Each number is 50 + 15 x the weight over its row's rms, rounded and kept within 0 to 99. Layers, rows and columns count from 0. The size before them is the row's rms in percent of the matrix's.

# down: layer 3 MLP down (transposed), 896x224, rms 0.14, rows 51-110, columns 56-111
# up: layer 3 MLP up, 896x224, rms 0.146, rows 52-111, columns 56-111
down51 103:46 55 54 46 49 38 79 45 70 61 51 34 55 31 71 57 29 52 51 47 50 70 56 53 68 90 43 50 43 22 36 55 31 32 64 69 66 51 56 41 80 59 42 56 32 49 45 45 27 47 40 47 56 53 53 38
up52 100:59 73 39 65 40 78 44 63 34 48 32 59 42 55 35 47 36 70 62 63 47 32 69 64 69 47 56 38 72 26 48 40 71 59 58 70 35 61 59 18 42 71 54 56 40 47 43 35 26 69 37 55 50 53 26 38
down52 102:61 52 39 62 60 21 44 76 46 39 67 68 30 78 74 31 53 45 49 43 35 13 35 73 50 60 49 26 43 37 32 63 55 74 54 50 71 65 84 67 45 50 92 51 53 62 49 48 45 41 65 38 72 33 53 61
up53 096:66 51 68 38 41 42 62 79 62 44 64 61 26 28 62 63 44 32 72 63 43 58 81 47 57 65 39 36 47 47 59 63 60 42 45 41 25 28 61 54 37 71 67 41 43 29 75 51 41 48 63 23 48 49 40 56
down53 111:63 39 53 65 27 76 63 36 61 34 56 18 48 44 51 39 58 51 21 25 37 76 55 46 47 57 51 57 23 62 63 54 39 34 60 41 63 69 55 41 34 41 50 56 35 53 32 59 52 50 34 55 55 46 52 52
up54 091:55 56 78 58 55 35 51 65 37 75 50 48 71 61 45 53 50 55 72 53 74 73 59 53 52 55 51 50 51 70 62 45 61 49 52 19 43 37 55 57 71 40 51 72 31 75 57 45 66 56 28 33 64 40 57 54
down54 098:24 24 32 23 54 73 51 34 41 35 38 62 30 64 47 35 55 56 48 37 19 31 27 68 43 57 47 53 56 47 20 44 49 43 61 58 26 78 66 60 46 56 58 39 67 39 50 68 44 47 62 46 46 40 33 65
up55 124:35 62 68 56 38 37 24 49 60 44 67 41 36 55 77 55 59 35 09 60 38 41 76 30 55 32 67 35 72 66 63 58 46 41 58 36 52 52 54 50 53 65 45 56 47 84 55 50 34 57 60 52 33 46 49 52
down55 119:35 86 59 75 50 44 27 66 67 54 40 28 42 71 67 52 69 53 68 52 44 57 65 46 34 50 32 74 62 59 70 53 36 67 44 37 57 36 31 57 50 42 66 24 38 42 53 64 18 34 40 11 60 47 45 72
up56 112:49 50 53 49 26 36 43 81 52 76 51 57 50 42 24 48 25 74 33 53 39 47 51 56 53 67 51 47 70 53 75 46 35 24 50 70 54 59 41 46 58 67 70 62 38 35 57 59 56 27 50 51 23 47 37 65
down56 099:46 52 11 46 56 19 66 34 34 45 77 29 46 29 69 46 73 44 60 57 55 52 55 47 65 54 39 52 46 31 34 46 66 52 34 46 48 59 49 00 83 72 67 56 48 36 38 39 60 44 55 25 77 53 58 63
up57 094:61 68 71 29 30 46 42 51 64 43 68 75 51 40 19 47 55 47 58 44 52 80 27 48 48 49 58 76 55 74 41 43 37 36 71 58 62 15 49 53 50 71 37 37 33 48 39 80 51 29 53 48 77 11 51 50
down57 085:49 48 50 44 68 65 88 56 72 70 13 11 58 47 67 47 59 61 58 59 54 71 74 64 36 60 53 47 53 20 38 55 56 40 54 69 31 56 43 39 40 52 38 35 57 54 62 43 64 61 37 69 33 27 46 40
up58 098:76 40 59 42 49 16 32 60 69 45 30 18 24 59 58 64 62 49 33 32 50 56 16 50 47 80 41 66 64 66 41 55 34 27 40 57 72 41 91 59 23 36 94 35 64 58 62 43 24 65 56 67 58 31 28 66
down58 096:71 42 89 44 54 33 51 62 63 56 28 39 31 55 51 51 67 48 50 59 62 47 34 58 32 38 74 48 45 27 61 50 43 46 57 54 42 47 36 40 46 31 63 34 25 71 50 68 45 30 40 64 48 57 46 62
up59 091:24 47 48 38 43 62 85 22 18 49 39 43 44 32 66 50 42 38 65 43 62 47 45 71 59 86 42 35 64 31 51 42 25 61 54 35 76 69 55 51 46 55 38 57 46 35 48 50 34 42 47 55 47 51 57 60
down59 096:63 39 73 72 50 71 29 19 53 48 57 56 48 43 31 36 43 45 68 69 67 61 62 34 51 62 39 61 49 57 49 57 56 55 35 86 73 52 38 43 63 69 40 53 56 48 81 49 21 38 40 59 48 72 35 41
up60 097:81 63 35 41 48 78 32 43 46 42 49 31 79 62 43 49 72 25 76 48 58 72 46 45 79 66 53 50 47 67 56 69 30 66 58 62 42 42 55 31 70 58 41 31 54 55 42 49 69 46 43 43 56 71 28 56
down60 102:71 32 64 40 63 36 60 64 65 43 56 62 64 34 69 44 65 36 85 53 55 44 63 66 63 59 66 85 52 74 55 54 67 61 58 52 85 59 39 41 33 06 31 60 42 48 50 25 47 58 37 38 47 62 44 54
up61 108:81 62 44 60 43 51 64 45 60 55 33 38 41 84 55 33 39 59 45 47 45 42 57 58 82 75 71 68 31 46 51 30 65 71 26 26 37 65 54 47 23 43 52 70 78 29 40 67 35 61 34 50 65 45 36 54
down61 107:52 53 67 59 62 44 65 65 63 44 54 22 60 30 28 51 80 38 50 29 45 39 39 48 69 38 57 60 26 52 72 56 48 80 41 71 51 35 37 57 47 33 51 20 43 59 41 44 65 50 42 38 55 23 59 70
up62 103:61 61 41 34 47 34 38 55 33 41 61 51 82 31 21 40 26 49 55 55 25 56 55 50 73 53 44 48 70 46 58 57 50 39 65 42 23 55 59 34 74 62 35 44 52 42 60 57 51 64 47 44 27 39 61 55
down62 099:73 43 75 42 56 34 43 59 40 55 66 52 37 63 40 48 33 68 75 53 21 69 53 32 79 80 58 56 47 82 24 38 90 33 24 47 34 62 43 35 57 27 41 33 43 58 59 57 71 44 37 65 66 63 25 48
up63 107:49 32 40 59 33 57 64 73 38 76 62 60 49 64 43 29 88 51 73 42 40 46 63 27 66 32 51 59 51 30 44 74 47 22 50 31 18 47 43 56 44 37 63 44 45 37 25 41 64 54 58 51 37 16 32 33
down63 115:59 27 49 52 57 54 43 45 40 34 46 60 49 52 53 54 37 58 35 51 45 57 46 37 70 29 45 38 54 62 29 47 60 64 28 53 26 45 49 69 59 59 52 67 56 27 57 47 67 61 69 81 40 58 35 35
up64 097:51 45 44 72 34 44 34 48 03 60 36 37 42 26 31 41 69 62 29 55 47 71 46 35 75 60 28 30 25 33 46 29 67 62 67 73 47 37 66 56 42 75 44 46 54 21 61 51 55 68 40 43 63 62 54 35
down64 089:66 36 47 64 62 53 60 61 69 40 53 39 73 38 40 69 14 51 59 54 62 55 39 60 25 56 35 34 78 41 49 72 42 49 32 75 60 46 81 46 62 53 36 47 42 51 45 75 80 45 43 56 52 46 39 17
up65 101:44 14 33 58 62 51 33 66 59 37 54 41 53 61 56 48 47 81 46 42 72 67 65 44 32 62 61 64 39 29 42 35 41 80 31 44 70 31 52 45 36 38 68 35 72 46 36 66 59 68 41 34 44 75 53 53
down65 104:28 63 52 57 23 60 61 79 74 54 59 60 52 44 21 56 58 72 57 53 66 40 23 72 70 58 73 40 48 52 45 51 72 30 63 60 36 39 70 55 43 57 50 60 40 63 38 57 75 43 41 30 49 56 61 64
up66 095:75 52 30 39 71 38 35 42 57 39 41 76 37 30 66 60 54 54 56 32 49 51 56 63 58 42 63 14 54 69 72 69 74 39 59 51 61 64 37 34 31 50 28 61 25 63 60 38 52 52 43 46 68 16 66 35
down66 097:64 39 43 36 54 48 47 25 46 42 29 71 64 33 81 61 25 67 68 72 47 90 17 42 38 78 47 41 69 47 57 49 49 50 63 55 55 52 48 24 54 76 61 48 39 66 61 63 53 37 47 50 36 42 66 52
up67 097:37 32 50 57 72 77 55 45 66 86 75 42 68 44 29 67 48 36 48 32 23 78 72 48 47 45 49 52 47 63 45 46 44 38 33 45 68 38 56 86 35 48 62 55 62 23 54 58 50 45 64 59 54 63 63 37
down67 087:58 77 37 40 58 59 67 28 19 38 34 71 17 59 71 61 53 81 88 71 74 45 44 33 58 55 42 53 55 57 80 56 41 60 57 45 61 47 44 75 46 39 53 51 40 67 27 73 69 33 46 54 52 45 31 59
up68 102:45 47 36 40 46 51 87 37 63 50 87 66 64 34 50 51 52 85 55 64 74 40 41 37 65 45 48 23 44 08 45 78 31 45 47 65 38 55 66 62 29 72 73 65 55 34 43 64 29 48 32 66 56 60 30 66
down68 099:48 57 59 47 56 42 48 41 73 46 56 26 42 26 54 70 80 34 73 31 66 59 52 47 44 44 65 76 50 53 58 33 40 61 67 52 68 34 39 49 44 41 48 42 70 28 58 66 53 57 33 39 51 48 51 41
up69 097:36 72 19 77 46 29 57 58 50 38 28 51 41 69 43 47 35 56 66 30 45 39 50 31 40 48 37 43 34 56 73 35 30 77 43 29 43 28 52 36 59 82 56 30 36 82 54 67 33 40 51 63 50 73 36 78
down69 091:52 44 40 53 48 64 45 36 41 50 70 52 77 38 33 75 43 43 40 51 60 98 62 74 55 20 37 52 52 56 46 50 58 18 46 56 45 53 53 42 44 28 25 34 41 60 42 59 59 00 60 44 44 65 51 47
up70 087:69 68 63 62 33 47 44 52 45 80 85 65 43 47 52 67 23 49 29 28 42 65 24 50 59 34 48 41 49 55 46 52 60 57 59 53 73 53 46 28 31 71 53 45 50 59 16 46 52 31 69 32 31 32 48 41
down70 092:47 43 51 53 54 38 40 76 78 51 34 36 60 57 43 33 64 80 63 49 68 18 60 81 21 44 58 64 28 51 69 53 35 48 47 28 23 39 26 67 55 60 30 54 58 25 54 63 31 76 51 70 53 50 38 65
up71 104:48 63 20 52 52 52 77 32 64 50 75 42 36 62 60 45 61 42 22 34 18 40 58 47 53 57 71 40 59 58 26 28 48 87 52 44 16 41 45 59 29 33 62 18 56 61 60 63 57 64 47 72 36 76 36 62
down71 108:44 36 73 37 29 49 54 69 67 65 29 55 49 82 67 52 66 33 40 42 51 40 56 44 45 36 52 52 64 50 75 61 71 24 72 41 45 56 48 65 45 12 55 52 45 64 35 73 43 59 85 20 41 24 80 58
up72 098:58 65 58 43 46 42 40 44 77 65 67 53 52 52 51 51 15 67 63 22 53 62 70 67 49 59 63 46 67 40 68 81 48 49 49 45 43 67 09 32 67 34 43 60 29 58 71 35 60 78 59 54 30 47 39 54
down72 101:40 38 55 55 44 39 68 47 23 35 55 43 54 37 50 40 51 50 43 60 31 47 51 47 62 51 65 52 41 62 75 55 46 28 23 73 48 40 48 57 75 37 44 64 36 58 54 65 47 33 57 54 23 31 41 48
up73 101:50 49 52 37 49 44 40 64 50 76 37 54 54 41 60 37 62 62 60 65 70 75 42 43 59 82 42 24 34 61 47 57 71 58 56 60 82 39 50 56 45 59 42 48 44 36 51 72 39 47 65 36 58 40 50 54
down73 093:52 29 63 42 57 46 72 40 54 53 54 69 38 25 58 54 29 21 54 42 45 57 69 49 60 61 43 46 39 45 11 44 63 49 33 49 30 56 81 44 21 56 66 60 49 14 61 27 56 61 70 19 49 53 55 10
up74 099:27 63 46 41 53 64 49 55 48 59 55 58 46 52 51 59 65 41 19 58 39 55 43 62 34 43 70 38 67 65 32 32 37 75 55 39 59 67 39 38 44 45 40 69 32 29 53 64 61 42 68 56 77 36 90 79
down74 102:51 23 48 44 33 39 54 28 43 45 50 29 55 27 70 66 38 43 58 59 35 30 69 48 50 48 48 61 38 45 38 42 51 38 48 45 59 54 36 43 80 52 14 89 57 76 57 33 43 47 27 52 67 27 59 44
up75 104:54 34 55 64 48 65 40 42 49 64 53 24 66 50 31 58 36 64 72 51 52 58 52 73 50 57 75 47 49 55 45 59 40 53 52 63 44 29 63 52 63 72 43 45 31 42 32 54 52 30 40 77 65 40 63 50
down75 093:41 35 58 35 44 31 51 46 59 35 46 73 30 30 64 53 74 43 36 82 65 32 48 20 52 29 47 57 38 29 68 43 31 40 41 46 38 50 61 38 22 44 76 32 55 64 35 43 63 62 63 44 17 72 38 39
up76 095:64 67 49 41 56 64 38 52 64 54 35 49 55 58 36 44 29 37 46 30 68 55 55 51 62 64 41 57 57 28 35 52 58 38 55 28 31 49 40 58 58 74 52 71 54 59 47 23 61 57 43 58 64 41 79 27
down76 099:32 42 49 73 49 37 40 59 23 35 55 53 31 38 36 48 47 55 59 35 32 46 67 53 46 37 51 40 66 59 60 61 81 64 59 49 54 73 39 80 48 39 34 51 44 42 34 55 55 44 29 47 42 53 53 48
up77 108:46 58 43 70 55 39 39 68 82 57 43 66 44 31 64 66 20 69 37 42 50 56 64 18 38 46 63 56 49 39 61 50 49 40 51 61 71 51 66 57 36 58 44 60 32 39 72 47 56 37 62 60 51 47 54 33
down77 097:48 60 34 73 48 52 43 72 43 46 56 31 47 38 64 38 31 33 61 62 45 55 73 45 58 63 59 55 27 49 61 53 54 50 69 35 57 72 34 58 39 59 67 25 25 57 57 25 63 28 61 56 64 64 58 27
up78 109:31 43 68 46 66 54 39 58 63 84 61 57 50 36 49 52 69 22 59 33 41 50 45 47 24 81 37 43 48 17 47 51 36 48 42 38 67 74 55 20 49 67 56 49 21 52 25 18 59 65 61 54 76 59 76 63
down78 101:41 37 59 43 46 63 55 50 40 13 13 64 67 00 81 33 59 70 40 57 53 68 41 50 78 62 39 71 58 88 59 51 53 51 32 53 42 52 47 66 39 36 61 37 44 84 30 58 51 61 47 46 67 65 38 50
up79 094:27 66 61 62 52 29 76 61 38 53 57 62 70 67 48 45 66 38 69 39 58 33 27 16 41 15 47 61 51 43 36 55 57 52 46 46 52 56 69 53 33 36 64 53 38 43 44 45 36 44 35 41 37 55 31 50
down79 096:35 55 30 47 54 67 38 41 52 41 52 45 45 54 44 40 29 42 40 39 57 47 58 61 49 66 52 56 58 48 20 72 47 75 49 47 32 37 56 12 62 39 45 58 23 75 33 52 38 73 49 45 35 14 61 50
up80 093:52 42 52 41 80 50 53 35 70 49 56 50 54 71 76 58 23 35 37 31 47 53 55 29 46 51 56 52 52 54 50 58 61 72 57 62 49 46 32 64 76 38 57 65 15 42 47 37 55 58 53 41 63 43 49 12
down80 101:39 49 47 66 64 64 68 59 31 33 64 53 41 50 51 40 58 44 51 62 46 48 36 31 26 46 56 38 55 39 73 50 63 48 69 28 59 57 42 27 39 60 33 66 37 48 75 59 65 45 67 37 60 18 37 59
up81 100:38 63 45 72 79 47 61 82 36 59 63 50 47 73 29 49 52 63 46 52 68 66 35 68 55 29 14 56 17 38 39 47 64 43 44 43 61 27 71 40 39 51 64 53 57 52 17 71 31 54 38 44 44 49 15 49
down81 102:56 50 50 55 66 51 36 44 50 33 67 63 56 61 80 60 54 68 65 38 51 38 61 51 24 46 55 69 66 70 44 88 38 22 47 51 50 70 31 52 53 55 58 71 56 86 60 53 26 70 30 49 47 57 44 38
up82 103:37 41 55 45 43 58 55 44 79 51 92 64 29 60 45 58 39 85 46 50 39 21 56 50 23 44 51 60 69 39 26 48 70 76 45 68 48 69 56 65 54 30 62 50 49 52 50 60 34 39 78 69 74 37 67 55
down82 098:62 33 53 63 61 46 57 53 52 34 25 69 69 59 64 45 37 10 85 63 57 55 52 69 42 81 52 40 45 53 29 29 44 29 66 44 31 45 62 28 54 58 59 30 83 34 50 53 51 46 54 72 27 41 49 38
up83 102:41 57 41 85 39 29 56 39 61 62 61 36 30 69 45 30 62 52 49 71 39 49 73 49 40 50 39 35 41 67 62 57 57 39 33 60 87 58 28 52 79 60 43 25 75 53 57 65 38 57 30 50 42 99 35 34
down83 107:52 49 60 63 69 68 52 58 53 70 51 64 56 70 31 71 46 38 24 67 42 57 30 66 46 54 52 60 33 82 39 33 78 75 12 63 52 47 47 51 51 64 43 37 58 46 32 41 44 15 45 73 51 30 40 49
up84 103:51 39 45 69 45 68 77 61 51 50 64 60 54 26 49 48 76 58 70 76 61 55 32 49 40 38 81 66 56 51 56 36 37 66 71 63 78 88 62 42 22 61 35 56 55 54 28 21 46 18 26 56 32 47 29 44
down84 107:71 52 28 64 32 51 37 61 47 31 48 46 40 88 49 63 48 60 66 74 61 70 70 59 63 31 43 52 45 45 34 72 49 32 48 47 41 54 47 44 79 34 56 41 74 37 52 49 63 88 55 55 33 18 43 82
up85 096:63 36 33 38 60 52 43 62 68 58 44 48 16 41 66 48 53 41 27 45 44 43 37 21 60 41 57 38 43 58 63 62 73 71 82 59 64 32 60 54 44 49 48 50 68 37 66 38 50 38 63 53 56 16 64 29
down85 084:55 24 90 60 59 42 72 54 25 50 57 49 75 50 26 34 40 71 62 39 47 66 60 67 47 44 63 67 55 52 33 34 52 34 44 41 41 59 64 31 32 48 53 38 27 53 57 61 50 48 39 39 33 58 26 64
up86 099:38 56 58 42 48 68 69 37 16 35 53 67 46 40 56 74 43 74 12 37 73 59 26 69 35 35 51 51 73 59 40 43 54 43 68 53 34 53 31 69 43 67 55 39 22 34 55 67 48 52 52 18 59 36 57 49
down86 100:77 28 57 59 44 19 44 36 76 58 50 57 23 51 59 56 74 56 40 47 25 51 55 37 54 29 33 48 38 39 67 51 33 60 42 36 58 54 83 64 56 55 58 68 47 34 36 44 27 39 49 55 08 39 60 53
up87 093:42 37 49 43 20 71 41 55 64 54 57 43 55 65 61 18 44 41 54 36 49 33 44 59 49 39 60 37 20 35 24 57 51 61 39 71 58 45 14 69 40 43 64 60 44 71 33 65 35 58 62 53 94 43 68 36
down87 094:50 43 62 54 66 49 42 48 51 48 68 50 35 50 68 27 82 64 83 68 57 41 32 59 64 35 50 64 48 55 58 53 28 33 71 67 44 63 40 51 44 39 55 56 19 22 46 27 38 52 33 26 45 61 42 67
up88 102:70 59 41 78 44 55 54 28 25 64 43 55 66 69 44 74 38 57 67 55 68 54 43 53 56 48 34 47 53 62 72 60 60 59 40 47 61 64 52 42 98 34 47 34 56 42 57 55 44 56 62 60 60 73 51 47
down88 102:67 67 52 42 39 57 47 28 52 89 34 45 30 20 49 35 35 48 59 67 28 60 81 59 61 40 60 28 46 50 44 48 49 56 34 48 65 56 60 60 49 40 30 31 54 73 64 58 64 42 69 36 50 45 72 48
up89 095:39 52 35 53 30 57 49 63 49 32 42 69 35 51 35 36 41 30 61 49 61 25 53 19 24 62 45 38 58 56 60 42 93 66 58 52 61 22 32 35 27 48 43 80 58 49 66 79 40 65 65 48 11 82 65 40
down89 099:52 16 57 39 43 53 58 55 38 73 47 52 48 26 37 27 47 74 61 33 70 44 49 46 79 74 33 50 65 35 57 55 49 56 45 47 55 47 43 41 52 38 52 75 40 62 43 49 44 32 21 44 40 38 43 36
up90 106:33 52 43 80 83 45 59 41 61 39 56 38 64 99 55 44 80 54 32 82 61 65 59 70 31 34 45 55 70 52 43 23 38 51 47 37 36 67 40 57 55 49 41 33 62 55 71 69 47 78 47 52 58 51 39 67
down90 111:42 59 60 62 26 50 55 37 20 57 15 53 55 58 46 39 28 32 53 16 14 08 36 43 44 70 36 27 43 53 51 57 48 70 36 40 38 48 49 43 27 52 56 60 35 58 47 64 55 38 39 49 81 66 44 40
up91 092:67 58 59 68 56 61 58 60 45 45 45 44 76 38 46 27 61 42 55 49 73 50 38 43 39 63 48 56 55 60 67 64 47 42 50 69 47 31 54 42 28 41 55 78 48 39 68 33 47 57 30 34 51 30 52 60
down91 090:43 55 49 43 52 59 33 36 48 31 31 75 52 53 30 57 60 34 34 55 14 66 64 68 40 46 52 68 09 37 50 55 66 72 34 01 59 48 49 58 63 42 30 49 69 35 10 44 29 19 67 24 39 45 79 56
up92 094:43 42 43 65 21 58 46 57 50 47 63 72 50 36 49 54 60 77 46 41 49 47 59 68 39 53 34 68 41 21 63 47 45 42 37 42 59 50 75 60 56 55 44 56 50 45 68 36 36 76 55 52 55 63 69 53
down92 089:42 18 79 64 53 31 51 60 25 47 65 59 52 67 50 31 67 30 59 43 25 56 35 67 49 64 51 54 59 45 34 52 51 73 29 50 71 53 39 49 38 72 54 68 39 63 30 35 57 40 73 36 53 54 42 18
up93 105:38 42 57 76 46 53 40 62 73 47 26 31 79 41 16 57 25 53 46 46 45 54 39 70 63 60 39 29 44 59 44 20 02 55 71 57 48 48 47 64 68 62 57 57 41 47 49 41 50 45 64 31 19 37 61 35
down93 104:23 54 62 51 54 74 44 58 47 60 52 56 34 17 58 69 40 67 41 51 60 51 72 57 44 63 41 80 53 48 59 50 42 25 28 38 52 57 76 50 54 66 38 58 50 76 68 28 66 42 54 53 54 38 32 13
up94 101:46 46 32 31 74 56 55 72 59 76 38 61 61 45 30 46 52 59 42 33 29 48 74 41 51 51 69 42 29 40 43 19 59 60 51 13 33 47 64 26 70 33 39 66 53 49 28 70 46 65 56 46 68 52 45 60
down94 106:62 59 62 62 71 21 40 50 64 61 45 74 16 81 29 83 87 48 24 58 16 26 43 33 34 32 54 28 34 30 54 66 49 70 42 47 60 36 60 67 34 63 46 47 65 41 52 60 67 78 28 52 62 43 60 42
up95 110:34 43 28 48 56 44 56 52 48 36 52 64 53 50 24 62 15 30 34 28 49 68 69 35 55 77 46 28 54 33 55 47 48 47 50 56 46 25 62 53 76 29 47 41 83 61 59 22 69 66 35 71 54 70 38 19
down95 097:43 40 55 38 66 46 47 40 52 30 31 27 54 37 58 56 48 27 26 58 51 52 68 73 51 26 60 75 52 22 80 42 41 73 53 51 55 84 45 61 47 35 51 53 29 37 47 68 52 51 45 61 37 78 71 89
up96 098:52 52 51 41 64 33 37 51 48 54 26 23 44 46 54 57 57 34 44 58 59 60 41 51 25 49 29 57 38 73 58 69 43 56 70 53 49 62 42 73 62 27 33 52 60 55 40 55 77 54 25 65 44 74 39 63
down96 101:54 78 36 47 53 71 79 64 40 46 79 62 64 43 41 62 38 60 34 44 49 53 54 62 63 31 45 39 43 47 69 46 61 60 57 75 39 71 75 32 93 46 53 57 67 48 44 58 34 59 40 42 53 51 48 63
up97 096:74 72 56 18 44 39 32 45 49 62 47 37 46 45 50 49 44 53 38 53 52 60 67 83 60 26 24 66 54 43 72 51 41 54 68 62 44 47 48 51 59 30 51 32 63 46 53 64 50 63 54 30 49 48 57 58
down97 087:26 23 58 56 59 63 42 48 35 43 54 48 53 42 59 41 49 61 62 51 58 56 48 20 35 48 45 46 72 53 37 55 73 47 41 46 04 58 29 23 30 57 51 60 47 72 52 54 35 53 37 53 23 58 27 44
up98 089:26 55 59 41 48 61 56 50 70 55 50 38 59 49 19 31 42 46 39 36 78 41 53 32 42 62 45 47 55 48 25 56 46 46 41 54 54 35 68 93 47 95 14 55 38 58 34 58 46 41 56 56 48 60 62 62
down98 088:77 55 61 50 56 43 60 47 29 40 55 43 51 85 74 37 48 30 57 46 47 53 26 70 77 39 49 60 41 53 37 42 52 58 44 27 38 75 47 58 72 50 57 63 58 48 66 47 76 32 49 65 32 48 20 29
up99 104:46 63 55 62 25 74 32 40 47 23 34 60 46 69 60 41 41 35 69 53 54 53 56 37 65 69 46 63 50 80 62 59 65 59 63 64 48 30 37 52 55 53 48 47 61 57 55 41 39 70 49 53 50 64 51 44
down99 108:66 44 79 65 50 43 62 76 60 60 29 51 68 61 55 51 33 51 41 47 26 48 84 66 59 28 53 47 61 54 41 39 30 61 45 51 55 60 44 43 40 47 54 54 72 53 69 34 49 33 00 41 49 24 38 40
up100 094:22 66 22 36 80 68 39 31 46 42 59 09 61 58 50 69 46 57 51 64 48 57 58 55 40 69 69 29 57 48 24 59 50 28 51 31 40 62 46 50 52 18 61 47 30 59 60 24 43 71 59 58 42 22 46 21
down100 093:64 53 55 71 40 59 54 36 77 56 55 37 43 52 62 45 47 57 46 41 49 46 38 77 64 33 45 32 46 29 33 33 99 64 18 49 56 50 31 65 69 48 35 51 38 52 50 31 46 76 77 40 42 74 62 91
up101 104:51 66 27 38 78 40 49 48 50 81 26 40 67 49 36 62 50 63 41 73 45 45 48 54 38 18 73 59 66 33 60 58 52 58 59 27 66 77 55 46 55 75 10 43 78 50 32 50 44 58 28 50 68 47 60 50
down101 112:34 45 35 59 44 84 67 40 75 60 47 53 52 56 31 43 62 69 22 36 71 33 37 72 21 36 61 42 51 22 48 78 93 60 47 59 19 63 65 55 44 63 42 33 38 47 32 50 63 40 47 62 46 49 37 61
up102 095:38 43 51 65 67 48 56 46 57 50 42 40 36 42 63 70 47 39 37 50 63 34 60 54 39 50 42 31 71 40 64 62 58 52 65 62 31 70 55 26 33 65 65 37 44 64 53 83 56 41 47 60 48 51 51 78
down102 100:78 38 54 58 61 61 52 30 77 33 45 41 47 30 26 76 44 46 53 58 58 08 51 38 21 45 50 26 37 65 85 49 54 33 69 68 43 36 52 54 26 10 34 80 61 23 63 36 80 42 27 55 47 41 41 49
up103 105:75 66 62 39 68 52 37 72 60 61 51 35 48 40 30 62 35 41 57 56 51 42 61 47 78 56 44 73 51 37 73 23 53 56 37 52 42 51 44 41 23 49 80 52 42 46 46 43 68 79 59 25 62 67 52 60
down103 095:49 08 57 30 65 34 60 28 39 27 27 51 57 23 55 57 48 52 70 38 37 48 60 57 32 39 35 37 65 50 56 32 36 51 49 54 51 39 67 48 40 26 57 54 22 58 66 76 67 42 47 59 38 68 21 51
up104 089:53 69 66 72 62 20 32 55 81 44 63 39 39 70 40 55 46 43 63 46 53 73 69 70 56 30 60 59 80 34 45 41 49 52 42 41 66 53 50 56 50 28 54 56 09 45 42 31 76 59 42 49 39 48 47 46
down104 100:60 40 25 67 66 79 48 62 45 55 22 38 24 33 47 61 63 31 69 70 49 76 67 49 41 61 53 48 43 53 29 52 48 45 49 35 35 67 56 63 79 44 44 55 75 71 56 67 27 67 80 78 49 40 35 41
up105 104:36 49 57 80 29 34 65 61 46 62 52 74 55 48 71 75 39 66 46 80 25 70 64 70 39 61 44 28 22 45 45 68 52 22 76 53 70 46 31 49 33 33 66 49 48 49 26 54 55 69 35 45 23 51 32 38
down105 107:38 68 29 59 24 48 43 63 55 25 48 58 44 70 72 53 51 54 61 40 77 54 38 46 65 58 28 43 57 25 67 66 54 16 79 77 50 44 36 60 48 36 68 53 39 21 90 43 49 44 28 62 23 62 65 72
up106 105:77 57 13 58 24 30 48 36 35 25 50 67 40 49 48 35 43 43 32 69 45 67 60 32 56 53 38 33 42 63 62 54 50 49 31 55 51 41 43 66 36 48 65 60 60 46 27 34 56 20 42 33 74 74 57 43
down106 108:44 34 37 24 24 73 34 34 33 56 70 50 27 82 50 62 58 49 42 68 47 47 36 57 44 71 54 55 23 64 47 35 45 82 83 44 59 60 41 74 50 45 57 66 38 37 47 62 38 61 53 37 46 38 97 45
up107 101:46 61 56 67 63 32 54 65 49 83 16 54 53 20 71 21 36 35 40 53 55 72 68 44 46 58 46 57 70 48 72 29 64 71 53 38 45 69 71 44 31 31 40 39 55 24 37 66 37 48 26 40 72 66 41 60
down107 104:66 36 36 22 58 67 33 44 53 38 51 55 58 64 59 35 22 49 43 42 58 84 59 69 47 61 49 65 58 46 42 45 55 82 66 72 52 35 39 42 48 48 45 64 47 54 45 50 38 65 75 52 53 70 63 32
up108 107:58 47 78 17 48 59 70 26 42 35 44 49 50 33 57 44 73 65 40 59 37 56 78 29 46 21 24 60 37 45 72 43 25 38 47 36 60 22 51 69 62 46 51 66 70 12 60 38 45 50 47 37 43 51 34 65
down108 106:61 45 22 42 25 61 60 35 65 55 57 35 63 21 31 55 81 59 43 51 31 53 52 33 72 51 49 47 49 29 43 46 41 29 58 29 71 48 41 59 42 50 34 60 39 22 58 75 28 27 80 37 61 67 36 65
up109 104:67 42 79 44 60 52 41 74 54 57 57 37 68 65 42 20 37 60 49 70 40 82 58 52 34 42 61 49 34 67 38 57 74 58 35 48 53 63 29 81 81 28 41 58 50 53 20 42 55 48 11 52 53 31 44 36
down109 097:16 56 62 58 61 82 16 52 67 52 67 41 30 52 60 50 41 44 38 64 68 21 42 59 54 60 71 72 39 46 70 50 60 26 46 51 89 34 44 65 55 31 56 54 23 46 41 59 37 28 76 66 57 58 87 51
up110 098:76 40 51 63 54 36 61 43 48 59 49 56 74 43 43 47 67 60 49 38 63 68 60 40 70 73 61 58 56 51 44 78 66 49 73 49 55 36 41 49 50 59 72 86 69 63 44 57 84 53 60 64 63 52 37 33
down110 096:39 33 47 37 56 67 58 56 88 33 68 50 60 59 38 57 41 40 51 60 42 61 33 58 35 22 61 60 73 32 69 36 36 59 60 76 69 32 56 29 35 36 40 41 35 61 54 86 57 40 50 62 53 43 76 57
up111 094:37 61 60 26 47 51 48 43 13 37 52 51 73 39 55 26 65 68 49 56 56 73 35 74 34 41 49 42 68 57 45 33 40 46 43 53 60 20 40 79 41 69 74 39 55 69 63 32 37 24 53 28 68 38 58 68